python train.py --n_layer=15 --d_model=160 --n_head=2 --n_kv_head=2 --head_dim=64 --d_mlp=640 --vocab_size=8192 --activation="tanh_gelu" --norm="layernorm" --norm_place="pre" --norm_eps=1e-05 --positions="learned" --qk_norm=false --attn_scale=0.125 --bias="all" --tie_embeddings=true --parallel_block=false --extras=["capped logits"] --init="normal" --init_std_qkv=0.0395 --init_std_o=0.00723 --init_std_up=0.0395 --init_std_down=0.00723 --optimizer="muon_variant" --lr=0.0109 --lr_mult_down=1.5 --beta1=0.95 --lr_head=0.0143 --grad_clip=2.0 --warmup_steps=200 --schedule="wsd" --decay_fraction=0.663 --decay_shape="cos" --final_lr_fraction=0.0 --batch_tokens=65536 --seq_len=256 --doc_mask=false --train_tokens=305400000 --steps=4661 --dataset="wikipedia_en"
Each number is 128 + 32 x the weight over the matrix's rms, rounded and kept within 0 to 255. Layers, rows and columns count from 0. Numbers have three digits each.

# down: layer 9 MLP down (transposed), 640x160, rms 0.155, rows 599-639, columns 80-119
# up: layer 9 MLP up, 640x160, rms 0.204, rows 600-639, columns 80-119
down599:223147202132140165070154148151162095081133158144143076152091159073192152070177154087039152097052158111034112099172112135
up600:143119158163086082056127113131207131140183120121122120113127105110095140091138112202135151128122092137168147169057128084
down600:081164136106104143164146065139157105174116118108127081139081132133130147213145136081148175077100108191112149090137104158
up601:240127137175139134221051090143146096126074120115070093068081163086103156164147112073097130120165092163096110125129082100
down601:062086222116139188104192148160129081201090079121106134140154099040116126182104178117133100145096091142079148125052105100
up602:091122145141141154113144091122189083128109125126150078126154146058211160108139072075094178128116133103128145093156116136
down602:151097080170072124082053176151120138123155082139134151142123111121133128143093145138110078151135123159196145099072129104
up603:142155143083155132131142146099175125107139082191115143122084102113161188135063087158172061108106154106091168128140147109
down603:124195189120113095159123042098065102172176103200225089150204186126109128086161175155112119121080144154079103132107083109
up604:134126093133100163150148166158143092101105147124137192068125099142099118126138103135152131124119100109167104151111141108
down604:121114193123148117139112140125091144114130166125121119147135101117137163144060083107076125103125137117100191174131171182
up605:149148166146164125119122088177108112144114171200129159168130127105103170124085138085156107132097131136173164149183152170
down605:123132122166084111060123132116128152141186149164090119141095139100120177106153144109102097145168106175171196113065140116
up606:136105102159113102095114102152198117100171120132129206093055155108141104111165050168138122088126174156139120073118106113
down606:063164175130126132188137116076110096120144091166216136108112159157142105131089115117067147129125102137126078075126127148
up607:112107104196085139167190166120111134152133140152130133114105117160130142146104122131124110123083160139119115102052142178
down607:112044050152155073063144104105152126151089159141149119112128078133073166141136102059198115147112097135163125137159069116
up608:098130099116096120132141121167128158081111106143154126078156133113098152166160170160122167091056142112109164103233102175
down608:137111121085099163133139089164132155169121148099105156159116157113145087061193148105138147121134119100131102080186137139
up609:123151071108160151118076136159104090173098163165125146090093148078147165169133068147119142105171152140152131137156081086
down609:147077127199142083130223159102129134137149154059161077163116126146108203108126208081141145156048137111112118176124104163
up610:151127092131166103116186091141099099142168120103187124126114067180095104158124121133157128080152148120179175108143073082
down610:115100138175056108075141154096132121144128122114082111143136118068143125059152133131153137180096123178134098139139164193
up611:134093154114112109069121105145092159092201104148114114140137162140198146135090167110162159133152181096143171123099203154
down611:121139135102122125142114130111146155146137114165125128130120135107118160128130161139123113121142134104125158133130140143
up612:122095126111130101138200129130126164106167129144150151187085173042147121105107116131173180103150092143193109138079136121
down612:118013138119147082149163136149122180107098070101063109233125168087101116112080073119151118132067109155073169108133176151
up613:083129152095111094129119114122116130153169117117130137089083124130109131116118086132150132170133120121094158141165166106
down613:152145110089140152126174117121192134148124173132118141151107117106140064178130183065123083144124106129162181111106118113
up614:096119128107155113148154094158122139166120081113156203109133104111160130165123158118113191142185132114112159080114122100
down614:179102142121108108146116095149119127192152114127153117094121124127129107111117123123133150110142178116128087141116112155
up615:117111166068073163134121114126138160111137157167173095056163190129181120095160166073123137095113147131128220152175064188
down615:059148059148155081133105164167087100202150128154172153191064158154048191141085096109136155098170128155155180126097149153
up616:174155171186133142113120129152080102117183161132120193167144166191127133088127047138067114095081126119099165045157152159
down616:095085101043173219046114137181087137050161091105123096222099110078109178171095086130129131084113177089126131145124162129
up617:202099047225138128104130076177103119142164119133140132160135108170115105129108133093072163121169096108108118152136103141
down617:138091082168145160108172109080096139036163127136188066136092111186088156125150107144123124145117072100104098173163211094
up618:137080125166143167159118110144098173157094167140087167111139182112141088146107144143124178155167121113125134103163138114
down618:158137154140191132124120130122084094110221087159108146108111131109173112126154148182102150104109068096096190146110211107
up619:113154212141120107088155125186159179170094128129114097088102167128148106157166142153094045139096132171131148088147128139
down619:106123129117150150151120176250138144092163127142065166164186053135144072157119149145163085100121146102096141149129104170
up620:142138160125123121134156102155123148137129154000117149103140115154091130164106122112118129107169150101118075144108161085
down620:126066116186129115137104223137157210154189179120099202029095130156092144128090113138155164114124158176083078177091182162
up621:114110098170104108089136094112149101027149133161063091124149119115103101164163161161139112113104134117108123133115141129
down621:136129048134213147080134120148168173108113130129068143146147116135145168100087109117073138155194106184091167076086138098
up622:129137075123154136124152151109149141128102145143119150139099148141150073126183133129101090172141222138127057143111113140
down622:144095076120132150111107135135149136125115152140138110092130118163139146093127109120166129112114148107155089093127125108
up623:144158107117142115150150129146120115140130090167107123165096145096145144035119144119114133162127136096184169132116084185
down623:128155109077143164132159126125119155142086156088100152106107090116107160138127109137107108115122100132101107166111147068
up624:101091089129146187136104136105138113138150121131166113123103069124227159121142150100085100134150205137114145173153105130
down624:194165174129082095090125080150133156113154160096119158145130195146130062104135139118174141161130120127141126092142170087
up625:131130137133101113117138136120128130170167132107090130136127175162143125164114132145103112109141150116152131130103113168
down625:121121130081139107111124136130092148139112126145116119108102147140081101132133111095114145096120143153022147116159143154
up626:133106160107033134083133156118137188102144135118134121142103129074069113093145116105141110150101161084202053085132146066
down626:105100113081112113158114153138158151103098125181136161123107163105118139105145114099064159132061097131084096110139125099
up627:125129055185132152075119079159117139115122104119169128104131168169107094126065107139134187170092087087140140162085169120
down627:117093096115147122202103203139146135116124188161142085142168117188063145126115102116123172187155105107139118116092200143
up628:116108115129103146106130134136090084088112187152097133203116094103121145155099126099093120139111235055122114125125175130
down628:104095085093159059133092133141083132118164075132067168188147170097128179114077142078167053140080145121156141116148159138
up629:151166189119119134162129108130113162145154168112115071102088112126111126167125097101152083126139211092087086105155141120
down629:116079096087154137080156152181100146197087126129126167108185096183122160112134093124140122152179091113096123143102085085
up630:102128097155125171105122160170187124126140089115123125086179169125106095138134121140126096123100150111140119128108133080
down630:128156110078116119127171171181130194146128123103087181094074141107102123153123164133135133118111143149125143159142088143
up631:136131148081151130179133096118120102113102093125090155110145072125114132086165128137130144160172133100128143116133152115
down631:120141112148134146110153119148092148094160143120160112125112157116159150165126113140123123109131131142142141087105110146
up632:186176129078154202148129077109095131135141036156085129125134153098112100141129134198108140113143119153138128123208110058
down632:142133123110136133130101159125222145120151210123067101122078139153130140071115122143109129139091039169053072110116173159
up633:096133083139132093103136061068148060150139112134091080100138115142115199221095122101114148143105143108130157132073171129
down633:166165126150117200160132145193162200192145088172156162147128100117132091114196127091168083102148154155085162125153130156
up634:105151129110157113111125126136123106091115108160110101177096122119077190163144138113140198165139126119135087167169153126
down634:133144126095141078144146108116124147078168174169120117123107126129114105114132137143141083141124087176066092126108151103
up635:130169140129071118106095155093130091179116124135199112146079123158129132125168134134134132116131098138106117105146140114
down635:160090122128122088101119124117121092225149119123127116148147153109136122156126127132111102124118140117130155095177100117
up636:103121126132113111124135053137164068175144107150082119141126077166165087175150091246116133063110177115171121127101146180
down636:165091091113130143115139209194108107084147141134136149150115110171130087112198159075093125147097137110151101154111153118
up637:173118138135118077095132197237181141079175114109090118211132141126154140121126142153105124047113103181183156113110100112
down637:099174108124169063099163133112114161106127143080132146125103080115187124104107172077145104194110134182114091168174141093
up638:201108152135093078150211173068152139093138060104189112092100170115075129153097145062118034148081092147137155123172039100
down638:147108086080091121148138131097194146187148158100077036161142068102111195094158169156124100087117117200136101083112109172
up639:151118137104114164123159102139107110109136147129188150150133172071070165147122085160117142146153108068125096154135100177
down639:111210134141119146103131151117158087191123116173039149168131163186150124142155145089155098087127129213101104129117142124